{
  "num_attention_heads": 6,
  "num_key_value_heads": 1,
  "intermediate_size": 768,
  "positions": "rope",
  "qk_norm": true,
  "tie_word_embeddings": false,
  "init_std_up": 0.035,
  "lr_head": 0.00903,
  "decay_fraction": 1.0,
  "max_steps": 4972,
  "dataset": "wikipedia_en"
}
Each number is 128 + 24 x the weight over its row's rms, rounded and kept within 0 to 255. Layers, rows and columns count from 0. Numbers have three digits each. The size before them is the row's rms in percent of the matrix's.

# gate: layer 12 MLP gate, 768x192, rms 0.166, rows 383-428, columns 0-95
# up: layer 12 MLP up, 768x192, rms 0.173, rows 383-428, columns 0-95
# down: layer 12 MLP down (transposed), 768x192, rms 0.152, rows 383-428, columns 0-95
gate383 097:174109166109116121138096103173111129103168133144142113070147177141113082103129150157134149096143123131158105152134123096168143084138113178157173114122142136141130116150133120097067120074159101181105131120090091099131091136123141148109122168114142115124116131132139083105111113118126102153
up383 099:116150079149160076120095131125134130153143121179113144123128117183147091136149098132176142150148143110149113162121127128112145088129127119123144073148145157115146143084122143154107164157168117107138122132172126149087136127117133130135109148118158113168148156142157148133096094127144133115
down383 092:109148163124163116126128104112124135139128116128174131090166118167120099123112132145111160122124154130134128103136130103155151131133133175105132133114093082181135124149137106089135103112131154140109101123133126166144144155097129141112088131125116152109096120120159130094066193140095155126
gate384 098:133140124159126149167136109153114094142145069135129111129099172162104121139093156129155109138194162106102155122123150105120122125121143115110137120135125145139109149127075186109118118148139132130132092118132149104145111119130124118154115134107123157170156121115084123112149131073103149109
up384 099:087122108103133140131095126116116149126087118093139122104168144093100084110131108095147128117143155184129111125132137110129149152152109140083109098124116116167105146109112143099137131108123163105125105134095106134176120135101175124130109106106135140151115137153107136097096111106161145147
down384 096:147134143136135115082157128134114134112142149095145139121096143122111124154117118085185168124110128108099109140124102202107155138149165146120133091133113116096149131117117081132118161136119139101120127129146156150133112171124127164085069110142099132108127160101106173131203115137161119120
gate385 097:155126136090102120100138120114117120154123138100083146161139118153153129160145045126136165102149108111143140117151167118114155164181105115065101162117105111129141144103140123146091104118117130152120114118111187122091124111151158120104123135119151130123146140129158170133145134123130134147
up385 098:176106190125118120116117139122116165136059148120130106152156144120142139132111107156095127095122125134133140095123141144098134120125122104121160108100102133126146115100114128134166120105144084132136171117162083152111112095143117149078173108129115097113106124115097156153166131194155127147
down385 098:104158100122114161115090154135121122148154162112129101114128088143134119143129098124104158109117122134158158150153079154102132132158088155134124144134098120117094106134158099132152134108115120172131118114178151138088106134113128135122138118120127164114119143120141153095068096124113103129
gate386 107:106126142112138179117125124133133133134145121119163090111113134146160142081118163125117119142141112144114153121120108099126142082151122111163169132192114119091160162163095143094164102135133135133140067100144118132114109135090097120095105103101108115132161083137121152128117130101092143137
up386 116:096160144193172105146122139131115122116122112118171124100138154136127122117106156092128143127098107143132160112136125126109117144088134158129152114140133142185159166135106132150120153132123179114087155115099124109158128113128142135136133126117157127127144189119150135147170092105149110106
down386 101:150151080140099139153128091115156144124131116118110163129133123049077142139155124128117138133137153151140171143122091101097118120146085097107099125158155111118082136118139091136123119121116182071097137165112120113127152119095084100120134094122175134141118123095134130112141143121152122087
gate387 104:095117156141121144116119148127149114107146149143113115116131139186144139113119152103121149129124122146077105152108159122113112131174139114129112094139099127124120118180103131133142106109124108087149152176102115124123102116136149150156133111094069149168115101099091132126136089128105127118
up387 109:108137131148146110149110111129133137125161132107145096173109156122147156095143145147159071118127121111133120140153142118132154132097099121131126161138135134122126105132107150143119166091123079104152125130131136152101162095132145121166143115102151158121131134143108162155153092179121115077
down387 110:174069121133130146126136121104155113115170141128118128115172153137101119122156113162151144124099155134141122118084109105108086141131148116067142115082094143131143131143132134136136130112136126145097097120133134107101132126185126118122168143106128136113076133132099116130119103072154143156
gate388 103:170080133127134122058159152133127146129157138130101109145112132101136109144156106127113131142142133125111125133152129124146131144141119128128143146150099162142112094147154076150086155092091080100115097155129098140131143090112160135087116155152128131135123116111125112147146158114088106108
up388 096:132119109135140134114158088129104139148105158161100138114083124125120174193113167149100139140141099083118131076094161107154110157116155104146123118102143146163128112098131109110142105140141126113153143167122126143150107127160161085163115152131107142136145088099081078121095115104119129085
down388 098:114130138130139128129158090100087115071120180139100124106108132107129112084133082113162118087166109088097119148129120114096134089120153111072115108145144098142112121108127179119106122111124158126140120114164127145117105131115126129130139134086109108097130145132161154160146119120163162163
gate389 104:192085114113105142142124133093106121105152090142128119118124084112130104146123158109121089139160129131156149120152222177147137093135132142123104130141135128124116127125137107104102114157126119155160145179148089149110113138135145130127094098129091125128129133108107108141145112104125137146
up389 097:171122155147144143110107149145120132105122043135134160145101115114121120115084121077154109125143135154132162097170170149081099122104168140086132098161154096111137100156154125115145142147120171116184113114129143139117113120143165136147156104145144140113140117106123136122104127150133100131
down389 089:077139112128122120127129110123147138147104187133118107110157129147115139132159106172106151158102135113146088148123072103155150135131099128178136130106113134143131164083107142141129129113143097111093150138134109104130158133110073121107110131137136140148103108160167136125179133108141161123
gate390 101:155114147138130168160124111126102071135124170199116128094130129091129155145092149172094124105115099157104147138130089108117157164083153194099138140139116117151113115134112113119107150102100099124139160122138155083125123088172143084110080101137087112167129114123140115128148124161112125143
up390 105:145151117141140109121143169109140160130090151183101129110141132119141154148107120164141135134169121143105124140150112132134116118096119131090119114153161117131145192143092113118135100118134140118152178080147118150165123139112137135085101154119159104134160135134142114137084125112157092124
down390 102:121133104160165116096163095142121158129120115151124104131193150158141150153091141132117154137162122144099142147115128078164165089147133068111102145102125144130124113145134140122152116100117133109120145133132133118110105140109117138076123133142189104137179127135124120120093144141167154176
gate391 103:126136116122180146152149078087150135100135105146081171095103153159113089088126127134113130136114122103154123115135132136120131148178146115091100126054128135184113155147168134101168118109129180149106136104139134119102125118124100171105119081088114127148167153130133131148160101142154127121
up391 104:145090157121137084132122131156072127161120143168171140106132105128174179147130108167129144109124113063131072147168138122149116121123140145131130130142148115113090123151129122185133101117152145135134130106130123170128146163163159182138118148116129127096146117122191121166093146106126112105
down391 104:150107106152145139122121101121109134104159165129125102130119146143117157148101082155079132126108155121094127147145129138113091094149160123178137113151134146101110142096083094144101144109111145148154140117114067153140107148139123131153131126131122110127125127129168117094126118084134104176
gate392 106:174105103114124131114102147124074082087126126128136167095093146141156183150134152133131101111148086121154152099136139158101149112140143122098119093133132112151110132115117127150162141098126151121084112155123137133167126129168138081142162136145116126161123084108115176111113121095094112106
up392 105:138163138109138125142113122137151109150133167130153149180144116094078134144113106126134118149144109117129100141099117109115106123099143145120186126130128132110151163121121144153137161101108157121141106101115121124133149128163112089167068117159106158144135144125130107123161125172144100130
down392 106:150118132129124140104113120121157098162127132159148090113051112106147136158140174121097075121168135073132092102103134094113110126151122141142103134153113097122122120116130131119107127128120131075119157127130116127127157126125142134145112173138138125178122156151110131105191169103134126140
gate393 095:147090126111119144159145103161119127117127115172130114112164171103156071099166116061134124138125131147160137162141119129134123115111117114077174129169111148114112162145140103094141170153116128102140125131128142153141157137108098095129123114146099136108148083090143091135112104127072127122
up393 094:090101155102101096135119146110116114157108090136121131118134125154150114178109098198113151097109084125120154106134114093144147103117116161095076131128086143131124180116144147112150076170101099121113134102108150128157165126075118151089148152141126121133153123137174156147125123128097177145
down393 096:138104158154124142082123150131143146109154137133182118126116113141169132124121178112137136171152146189107134120156119097120125124101159091138127084142113126129130128184152103121110115162140104154148139129097115141117160092124177097120129106094158148086118148153124117103096067139134124107
gate394 097:129126146147091166106114105169160134147132145159119150152140138121135098065141174098153153090127076143097107098149106123108131104151163132084155128113100106140144138163115095094117154159091088105147118111116081140130142080101149102126172109121132095157126113132159119151101139148097165164
up394 100:142115090186112112136154112116120135153134093155131114184137128127131122137157127131092134089150137131102107133143132082153098101158156102150108160124133094104140115105123122130120152122150104148119141079109098180109140155159136167119066108141103126069134113167133150139170096164142121119
down394 098:095145121193136113108182122150170136140122156132105119094134126106096097130142122160138138073133098095125136138126097141151128153100143122115127121161118130147136094092125126121152100213166095118119141150142111071115138125122156094133115134108131135128101094155096130135138138110158149164
gate395 097:143104114120142097151142112148110128151091131147143119172118161136139173121150104144177145104127140101105148166158100116142152188160106139156162126120091117112129133087133115124164126156170107168084120137134160146085122116104157095162140124110123119126132134105100114128103149114121156161
up395 094:170109121100092141118117105154074114118151163084132123147138164090154161098132105132143144142127147125080097148153115127127096116102136107118130153098103137187124126125114128127140122110154093155136110134123145150142119125100133129114103119092120105160128142128106146135170139142163124104
down395 096:140160108162165106142143153130115133081115132142107195100104126161125108163134178132125164149162101170155127113128107142126108114101117140116152087104144113150105116110179111135118174145104142131127132081146139133124121162117142126083092119139140139206132092146128158169126130141125133078
gate396 099:137081170117143129141085096122144137188121148147096112159117127096138108112118146170119158118107123135134134116101110156093116105161091167118154092118115150148156096119156118087088143135167090111140129155116153148105128170107100134120141114137118168141104135153134145090117112079107115153
up396 090:112166130142096111128119118093132158120126119139122094137133128134125147151096122131130081123031156111116117115144156062148115112156159145114122143106118091112141138109166123143148145113139148154145123082079138154114157149126175150149125082105087133145102147149125130127165143160163158114
down396 091:136107123111144134108141114158135116164136141108115114124122053115096123098099121104154159105168143137109135129119129133162182123111125140122159101104104140090141125158150153143177138139122173132129122137166140144109119147144098134121117100104133097093116136117113147134119131130149134183
gate397 103:134158178166144186139149109170157059116142124107126116148140138156123109144127097126175115107159151120144126168069140095087151164153111134139100149118135177115105116158129125126143109115186110105136155128095112097132134139144176162142142099122097085129133112109110155132104140141097084068
up397 106:103120140068091116167134100111124135129149120115139129142159133151132154148137130102162138102159134161141197130142114098176110138135097129115109133160131158142134097145133151142131146104138126167159092148192112155133144112137100116154126180128111095149185182116145145113136135155145136112
down397 104:146107155130107124144117137145137132143131127184142117127141071132093131134114123140121153139125147145126100115130117137146168128110134096150160127098103133122126137137134109107115097094107134107112093139132131116109100156070136120152115119105130159151157115087113141096223115107142121120
gate398 098:141132150137101089156156141124166129106118116123136161114141146151142119130128150127132134141141151123150111126147108109142142127166141099157140089154137094098101168081115107083120139098127122087165119123134108185121115112116102085119123097070112153096131102145135095077109132117100135181
up398 096:099105121166127120105107115150115133120127094159125154138125100112122107146131096129148171147108155073115091117137104137154108133126114119104135118125117160059155094145160107129124148097121107128104130111056115115117145108170118116112110129134135116126108084118132103148125128124110135116
down398 100:135115150106085141157123178121152130102165125137063116165103168115126163113131119117116067108166126129151138141135109133138121116103139088133130139147095140163129107122139143192104108111129095112118126135133165104089116170070101118130112115148125069122106118117093109124180103113128110149
gate399 104:098122156116147134100131144108117157140113084112158143161120119152109122152142134098155183108150135113119110118131116138134133097130115146083119126132159139090130172185108141140145125128136122156103115093112135149118111182102079139141113129075100087089157136146063088111130131128100151130
up399 108:084114170133119128137142125155110126170159104079153133093094164110121121095115146188140099141152099153132144148110109148112079114169153117142137144102103141158140156145159157147136111091080139146125119109097075102125138158117154140121109120153116134099157152119116148096149128129190183116
down399 110:077118130145107104145143103123108073147147113107104105144198099139118121122122114144148158143099131111164171095154122111120104091146121123154171120122134152136085143116133116122124070109107121101092148113125144080132094126143107127176145117113151140121111121106156151124061129150139160134
gate400 107:172101116158137169145160116120122126164075134121109164107167115103129139149110139152154117133082152154145117132144101148050129164135106138094141101110137116162127147153149106119132121164121089120150114092139116116122132129142123143152119103143142143144135172136116118138150150138127091102
up400 112:130115132164179198146130148138119134172149125107144121106147106147107134108132106102127127165125100108107123131113163174143082151169096099160128115103123171136122169158101096125148150140166084140182110166102130131150131123139108135142111088150114124191145133117140104146142143136120103127
down400 112:171087093177123124117116137153147136150111156086094110122118154121116124154102165110141127127081146109094122119120091155089125173115088130145138120152176145149135122134120113098094133178128129130111150137113128123121126117139166146123132126117114130153137181101151144156172174112133114103
gate401 102:117076112106147146143109142115113150083115081153152181110113129129153129140153095093114106120105104183144145127080091097114131123126100128143138132150143093147153111132145093134141130168122083083123104139095113126141170145077113162152099099137102105126156126153153124115144152090137150134
up401 102:157118157146161123105164124155128127093119133155132119105128123108117121131151096146131143147123115089120142149146130128109122108152133104131133173099165111130150119107120146142150133111084108157095130111097124109093131112139181122131072143142121128138081136100166084096119104079111140124
down401 102:150155105132117120114123139107150166127128123122144119152164125123149146116107128127152162143094092065089115112103153164161145169147116107107126106095118132146062150090108128148129171140103117109104096163157172132113100145155103139081128122136107136113123122105127139120090100093164150117
gate402 105:135135125135083137138163128125104113130136111121159161127143118137113110172133133142144150151148108164148183149121128181089117170128119122135135131126120179123156099111067115142132123098109158138142134120149127106133135163120163091154129097122140101139102134137094131088178139192132105125
up402 104:082099110172100166173115166102105124089139170110074165129108097118151127123114116142171139103139142132127101085148101142159155110140142092135140148111143092165101112116104162142122134175153163150109148180129142139118136118099126111106147147146151115158144117128155137100126151093105127141
down402 103:155159144113126177132080150139142145102146121141119131111097108112104121157085153159098096107137124149126119112125102130111128112094124149118146100130092117183145161134120133142134140113174142115111097147068158076079126142118096091098134118131118152115136094145134129123109187105111139125
gate403 101:107093135135131148181146090132191130134137141149082119104105142115157117103141138142134127130149122111109151103106119120099111125161112153070115131146104126105139091119099118143154128151096175124093148108147108129109100078127139090132119132133148082133170162142165152109164169156147107166
up403 103:106127148121128119076138132083142124110100167115150133132101100196097127109113117105133140155141138123121144124104083129142124139126109125097139141106149111076141146128138137099141108109147148127127106115085126078158150145099097128170172107138096133112135123139161158102038143123095144123
down403 082:136085116116157097126114130112185157130123117115113101122197123152125137111114159118140108151133148149119140112130104144182131145142077169142137106161134159112124121130136122111142094161137177120107178171108136166169170116120125126133057153132140143085126141126155150146117120134131114130
gate404 101:105127174118154127140119167129158134137144151121155127161134130119125150135144099120103166091141132119132114137078152140135117153176143121186128147121121136141153124127186143151111152118101135158131123126137109129075111128131113161160111099064105148114108147138159128124117149151149108113
up404 103:120160142104123135124115137077130116120132140113159116107096139122088102141164129137098125118134152122176116102110138149109148170174129161136111123121154097104145102160126166131133127138171126134112098111109139169158117161140119103135141116119096127129131126163114081169066122139073120101
down404 103:097103157152147151131147082151136162080139154173137117114108138135107131132156125106120136151114140151082148122071131118150131118146139146136129101143096175158101129149092131116160135151136134098179133135089119078089115149144131116117127112102112124149109133159147078125167137123125143100
gate405 091:137181116153113148170112096125123115111107130179149162123125080100152136123164113150127155107120139095158128102113120142119116119115117133142157094120144166128108132110134104133154120072127181128128094136160169156135138134135173150091119145088178134138138143138178148118118134143118104164
up405 108:114130047126117093148163118150145138146114100133099153102127132119113121122127157111092095117130115138093147143125148121092156133190154127149135147143128110109154129118146126124125128133097146113176135078127125167171116137141141092120124166138115094138117080095097152087151075136158127101
down405 102:070137116103128098183102144152119105098130135121087158161112122120110128115149115126099102098163076152134150149151138097109125127139121088112119129119128122118087171106146152158154145120142135110160125048089088134144148069112103125111121134129142080131118133106096143113121126122143133135
gate406 091:130109155131129120142153125150138106095113154153155098127123111057105155126136116129143095118131121142082151109110166167113114105141073149156118118130133133159119129141133128146142135152129126120149102136174173142153184150115112104144153125162124102155107123128148141120124128145151112127
up406 091:154143131109108111122112130140109149149137082116094154161107163139132094124105172098128103151115171117172141116110178149112147139113100095098169132169114092145155157100150158107083133119107159117105110127159121116110155120114120118124137121101112096089170126093115148122135111102076168126
down406 090:124107144127122126103119118111136102112124139179135139116114126141145097153172095124107138143157106151141167139152145095117136129134123166160100156104138173159116077140151124150146173119080139078126142131147139135155123095137140131129164095131126101162171134114109155150150184140160127186
gate407 096:154131132130096103132105088097139105108110114148166156175114147124146102120135103123091138156143152126130170113137151147140120095113118143117114080106098148155088130082129151075169132134138110114117100040170143090164080138137114089109159110152135156112116096112143126102114095162139140160
up407 099:153148108090120104177179119115105133137118169109097145113136187134090152090117130124113155118168156151112045140137133121149158140149122114113103168141125127164135109117171106108103120113148128117123086113121086155125120183123146130169110110157118167148119146155118079112121137136148141141
down407 096:102127164149139152121107123141146160085117103091120123149109120099157161104130132143111106123141102102144118163122126127103157176161135133162157139125117141151159103104129155116121141161135100060116101112157129151171147133103139158094057129161112134165156126130111150123133101152109115118
gate408 104:144206159150113115157130134150146114121119135128121149149121136147147113088128171142116105111122142157142128149121097158068124145114101108132119094115117091154126151094121144161135079184111166093134097081104109132093124130095144122143102116151103098117095154147141142161143131109088101132
up408 105:139146096114106109160137152181118109107128167093120122149114133122126128088110155115137137152147137107109123148082131125092179170086099144156105127112138142134164118149157169146102095109149127141129147151132091153149126159125132108171117169106085082125122089153124132139148069125087155117
down408 100:111125104144109119148111131133140147128135104147125129128130144135120112091150115125141112127118143085143158134142143152168127116168159070149154117119093090141128123109123167141093149100145100159083132110145138149143062075156129147128133128109121119092126100108134103128082135140171109152
gate409 098:146159106161090155108151118093131109144100123147104169125116128106121095103133162137120117123163145137121136118150126147075112145114112138098145125106143142143118170143112172140114162146137137092141115091115168128145070126143102118125143132090161165099109105149146183096141120095127139180
up409 096:101181164100100123143111143100140111115169123124118119107158141129113071106100114160121174106133141117144113141173122129157138148155135141130166149137106141150120093132146179139125152103145065167125168121130133116149110068167132144137128162120119139107109126157182111129160136130142134153
down409 095:094145121136110166145135144147158122117158106140134099120147148164142148113109110101119151095103119105105135130091108109158113141143132148091127169134117129104151151141151166131126173129097158113130083096103114114114129083135163140105135137115137134151145132137174133184218148099149138092
gate410 105:144125168137143126146175106110111127147153142132112140133141127114137153163156130144154101095140113135126140040091148100114092137160149126142147077135123118134131116088144112156102113113112138109087140126117152137078096084140143059149168124129126127136167130161116172095116104115118122111
up410 101:144147107148114125116099158141140121149098154115124154090122096140161142120169123090130101137100105145125106117139143125104139083110125148158185137121135171135132126131087141119145094125120169096138158121093099112105099123151171085100170184130145105115140134104121117110134156153116142164
down410 101:089113096118165141094147124108110148140117121110117115116068134146127120143142153170087139115150165141115165136141130143130112130081085166113106122109138086173144179167136118090156116111142131045180094073118127139127103166146112147113146071137132119151103125075094118121112144138113111112
gate411 099:182116120113156105163123109149142113136103148116155130124126170130139151128099111124144131057152089161122145061104137136120106156121123115158147137140100124147097121137104072044097137140091169163109127144055147113064125161104107140147136130090139125146144130118120150135136150132137113122
up411 105:103097152105128085096142138142093094107137105132145123098157122148110121147176113147127145151183154126123123125076100120142136126138093120079136138123115127065194154123124123099107117169170125082135134113117086120139123133191124108138137159182095124094144137178099125125113104134144151118
down411 101:123123149131156096124102146124121120123123158120149140179156082140091117113151160115130174138169093154131135168115180132088118151145099165107127125154116114161150114145084104148138140106129102077102122135096173152147144131109101073165104108153130174086135136096141148097191147178125115120
gate412 102:131151152136162095141110086124141138199111071134147148115093138110173117112185169108101159151159139154141110098117113073118126103144111090142152115140143139140134109127149126104099083133133090132127127147115134102167123140121121115107136130154148106109114145163113150173145120124147093143
up412 098:122136116125109161173091150131141116135079117163093117149118115110124156082066151156127144114148107158147155110167097142098136140103156127095122137176115123105157113136126093111142128113108131147116104126126144086139079121164130146118130109122128150108143120066126093142109115100135133105
down412 099:119140086131084144154119152132121103134112112132128135141198118161130145132134112138139087105108129110162122140144120124126134112128153096060141128148132115120140130074123118102162149099140133134130108101136138150172091147137086143102095157174108193131068139133087129102150115130166144119
gate413 111:114099092105079151103107145100122141134124091150110143128145132140168137106123095179069126099138103092144142088133159146148106125149138106088159139152104154093139128088134094131121119097145138138155112096112177116121150121156140103104124104111129144137141094133105109094154115185094148141
up413 112:144127148096140091130137157131115128121103115130112164154131156159123152132143136080147170097152156120137139123120116114116130095111134107156123138104121154122128080143141137114097148150144147129132120129088180142154089127134188111135125140133085128094129134115160144162131133136155129151
down413 116:145114110139124088118138218119136136132157148161151132115139125138113147131100145101115178137138131139108099110126122118097132138150082126188169092176124099161135155126158161115102124112108103135119098166124102107094145130125130123113107127140123124112118142128102094110129154109128144164
gate414 099:102109128157094119138102126158144128081155105136104131135100168122109159117112126120170087130088129077138131134145143066139102118100096134134124097135138139170119092159096080133163143091129170130123087101152114109120089139070090142173137115141115094124128143156097088130111135136130117108
up414 095:138136105141113168108124105130117094110066138126143140147153118156137156174110122116105132137151139162101091104125151156116120100092124104123090131086159094108090152155119121071119136138111098142143150148170111121135155134137155169086090083143127118112122123122181156126150110137108117133
down414 100:143104159164139145100167141127124131151101119156102101140131134119123123120114143116143116113116095080146122124136152067130124132121107165172132107130136116130165134147114109122174111114128149101150099119136142131172165163103168132123166142111100191137133153114089151146180143117142118137
gate415 100:142114149114129102125146121112153126131136167132117129116132107149170122143135119130166124166175135134160186091154116129099113143137146129146088162085131120177140075084139139111125123095108095080158142140112168102119101130135170143086135158051125135109165152147119155105140088111110147142
up415 104:119117148128107081129164101148144149125118098126138124120094108121147157130105156154113102130161123099133153146133097115165128146128122123085166131135154133148117118105122114071115124137105086133108091160087105095126098119157099126127129113117134094124153170169140134122116152111118128125
down415 104:104125141145118090143166092155123145136093124145123117113180110119077112148126146159103106113127126161152085131069139126159121100088130126101113159159158140097131167132135112150144108106148117127107160175152128123155105111115103140136153118124140112124129132124152106156093111101150148086
gate416 099:123136132169141137113150159141075125139154139110106150118145159141187130080098136132158119098136103176150135126088125133123097112104147092134147125164113135123137154110084139121167133116150130153145168121144120123111136124120145086139115127114089103118111132105128133148171100089108113121
up416 104:152118136087109142127121129150102179117115096123105144088133144140132108186156131107095103120090139114140111137111113179131150097130064103119151117108142117097119149146147076130095126109160161123133115126111129141143163150157084151142132144111137154120083119146112136145174135154140107158
down416 105:142126148163105128165152145152124090154084154156099140170176153144099151140131112160107096084091136146117127152132098113106109143091100101128108155139160130139100141116129110129134125172092134120124132121084152132133172130184153148188113130117126157127112167153129155143129137143131101089
gate417 097:156120167141173100133142174102111091132133143107091178134139102101122132125155127090114145133118160114145111111127119152099086143141134127111139143128159134129109142132168134147094109167134116145107096123092113162124160120109166120114077148141068117091158144126080158139157161126126134134
up417 100:154120126129120166118119134135097129115138147096099142167135092135129164183107163168096139100153165120158148124160117110101145083116091124116126162101097082136126146129124115167135109133137150134140113116092148130101143128125074108097113153145096183131118096132103154141097118070143180098
down417 100:135172170129152092107150108132132111134078122090141142111114148098119147117151119148180134160175119129121130112126106129095131076116105156133137113151118157123125130093088141142146159103162100137154123148096111119115140080174153082121083108067081173134127106081131149117169131116155108159
gate418 097:152165128160146140108109099143099146123132103139118127172146152120136144121143130131113141143088151055109126133095102110128126129144096143133112163175151132147115139147124179159137075131115142142111147150063168160127116139098113136094154153092153098116122117105143111134145124151125123156
up418 098:142099166081117143171133117086130116144111150107086170123174173149161131141086134102107138157106157090116168117133110095144148143161140146142092159134103120111127120114125095115126091169137124141180128135146134125105141090156127154156145131111110147117115137136176083152129155130123125076
down418 099:123135139138136123134132108119110112129147098134142106115092116117109162140119149105158107152167190160121141175140150143118122038089130114114113115113132105094106142155152099097142131111137129139105114086150139124142118118117096156109134072137087129148113069132102134106159097100140137117
gate419 097:122150150100105124144109172143112166142150126120148137119118155087129117113134164127110139138102140100152113145142140130117099133170092103098113079128129149109112127086135130091156123107158144136117078131128180123089131148110128068069129143094041125157145106133094151133122126129165101095
up419 089:125112172123149168125157146083135130146131131138118104132152120144160190139102106121148098119157116193174089103162143105129100102139095141159091127139115127104143117195149121164139094125113089111142125143167151144102115143114116167170045098090126164120142124114106125138148116151138117110
down419 092:151133123174124113104118163076150135086137152111149106117109120176123168143129108143094147104132082170112137098117119080128082135098117101159151200116143108131144146165138089127113100126117136127174113152112141076134130123152097136169113083108151152117172110123116112091149088181150081138
gate420 097:099097107201102121118122095128151148074129104144099129146139092116110151117140121184148129146124112099166080156123139094115093118165174137133135121152110108094111150139134127120075141108111104125144161081101109117125122098118170124105140148107132115104121135115093168077099121165091120119
up420 099:120121145143116130096168108098126149118131070169147114115139115117127146119120117146126115161083108122092098087135147139113137124124137100124138153174114114138158112144132144128146163146090108121139159148141179093132121097085133101111116182090103113126157131151156160102141121096091116126
down420 099:089149158119091126119127122108128172129127162133119147116103124103075141118155116098099132157133082150124111107147082126159167165115121075101154106100130137130117153149106128129153139125134110084153131133101171075120142136104176142090139161146091136128114133111116141121111098092149106094
gate421 104:161124123148139113084147132131144140143119133132176142155118160143111100138115116159136101139096110102108114175123126125149117118119135104098119126116104140117093146123147115161089158172097119086122141146137128142142152111134137136127151101065145144121150139175108123132086170148093099125
up421 101:146108095179138135118112123132130129150077114116113126129104112120147145111149080139136138153091131099166119050093106125123127078132153174088109063115085139130121128122090156086127116123116101130137118093148089098127111125108092129117078107138099123107153106137118145135096095150166112157
down421 099:156111124135156123131106150113090136119150139128133140132087145130114111119131124179136137125102128092143145176094114107165100128154104139124118159161146157116085138159145140113106137184137149150119158145113137135123108134102129181136140142142084163127113146114144110082116161133099150067
gate422 100:135158131103157151131133088127087084138147115149146138104098121097108130144156096126141111120137149145169129108092109138132120132133092153138145131177109154145114112085135163099113157101128167053130106128085112093182137089129105125129109126117114145128120140131091072152161123096134116144
up422 107:104137143157113110097168172117131113137138150132119127098098138151114119105118153144108126169108149121101125182120099145133091109131133157150161123120153105107151102138134155143162112155143155139149138129107123126115131183163125110173134132101131130075110125134111123109177172108131174163
down422 110:103142136160134095128149112158151146152116118164114119105149164106103125183105125151114129142117106140182103148077120088100086135105130131114122134124128131126139110123117112143080117109151148113113128118137121137115136125090136098092116153166121085132148163153162106113213117089132140160
gate423 097:138109109159203143135120111162123126171157122183136087112111087128108107130117118121138114119090113144182113178099092115148153085123124118123111126158159138167135144176144113172170137121144131148104129121115112150135122085149131154145146128125129126122147125108080123120153134099111144158
up423 101:143122106114152138136128136104156092134108149116147112130110128108124158133120133113146081177106107144118125075124126163094152148135141135110195112127119142156121120142184151149109181161115124135109100094124157158084101115111110142158096074139109104172164138111141154176135125129077093138
down423 104:088115131178136122104110128085119155119181123153158158119133121099107154133114111140089119126143096129122124100157123118107116150147142118116109133190098147158095099116107135147150176105145115085113143142167136110146094143118090115064109122147125136146136150134087108083134132131138147075
gate424 091:169120150143105158118137088122178080117098131120124109162153116178107092147101154143116152157154125167123087125103162102111140147104126114111156116151103117181137110146136162165145133143142107131123109158145099149108110129156138130108102157118113117144150165137130133117119143066104180125
up424 086:100127144116140113133112171103112093120109103111105108091140109123169105120134093149112114113079127106123128136111167080147141095136176135138116156167094162074120183145163135134142098149144133109129123100146108105101169133099099178128147160098129136150111145139140112144163138151125124129
down424 093:098160139114154133131143118105132152097107107085132105110143144128174096110167164142111096096098098148110102193149116082135117143122150151162139091147135137135132160118151121161133100120098100084143119120154158117144176109148144134081162108138129144139182114146135142123200128108108147085
gate425 099:151121141100132142163115154147137117114138126124091100120092124172127126136145139212160128160125135098131141097111151115108112175116155147124111125115145157170121148083137145119143144148151121177126134092124134122144117134122163121131156118147134097151113097127088102091107136149123143163
up425 102:138088153167148175117146157129133147123133167100131102164095135097130128166130102105146074125146117122155160131136185097067139155140162130126116151141105128141155154117103100105165144096131154120133123116103142127106090143145140125102129116160168161097152141116131095121130160149117118130
down425 101:141124148154143117163141166120117117149132136094100095136130138123177144166147127126123131152114112089143150098154097101078144126101129163110128146116151125143159118106164111081101180120139138137105148089103127105097107128143097109095095114159172140116134097092136084121141159150164100139
gate426 103:143154127135147129123138141130131132111144103153165128128124157146161128163162162085097122114076120146134155146105140099126149164151142130116105132159181173144090099114134079125138108156092116137136110115121107141146129128210124146133134165096144103096124159139152112109145151100169184118
up426 107:151102165089128115152122152115143098127114143106109124155131127149166153160146170180153144183145145143140171107170142100127121136168168138132121137073146150126163139152165175120157136142134091112112152135099150184130111115133129130106118166163118151110122094111103176152157131143134108170
down426 104:127126125094094124159107175095094135156194138122147131101124062138185181086115128129143137136173099106127136138119169135100140094134151113091136101087120144130142100148107125105108124153166149130160139108094135135108106134124126144127101135146151185093127114111121145149105136115123110140
gate427 104:132131136117115137169073105082150161127124148165130160147123109115139144113135124091137158118107157150125113122141112201170127133153158112152104129138144131100138109123156108128154136127152154125112110185148160135137143135137120158148119115130144119134128127116140120139121109088128136104
up427 101:131169120148114135174176088107168143121127125115137143101139165168070117143115137113149118140127130133097117161104156114145169112130096098151123137107145090133137111084136124122105141161097131119100103142122155127147097124085096116136134146098113118139208157099155133111129109112120069130
down427 101:112120138141144120139131120127154134102120106170158096127136147144183135135117095156117122090100111154149144156146113149126096077119128202149113168140190117126067109114114100129124098097109143142104143094057144118141158123124125158166137105122125144104116108115109104107098146131115155124
gate428 103:154140180088151139159125132138130081103155128103133100122175106142177116130113158085144128146131144112134138092146156142113158149085158112119141100100119129118120084129093092099115154126109095142118110123091122129142171084126138119157145105127113122145149133118158147097061144135139132110
up428 098:177155135095135185127112087095166100120123157118133131120136120082137121106144128156115191109158149110106112136105118138112123137130136152137103106172132093104177128136086111096133118117102142132087108132108130092116127112156106176108098110118148136129148112121137160074085112184147146093
down428 096:076101104145133107137121152119142127161131146107108147123135082148151151183110152088086106132114107134112133136128154138121119148176157166127131137130136153118102142098121157132097093176104097127113124129120142062154099095122138131164150129107122163112134114131142115155184157168103121122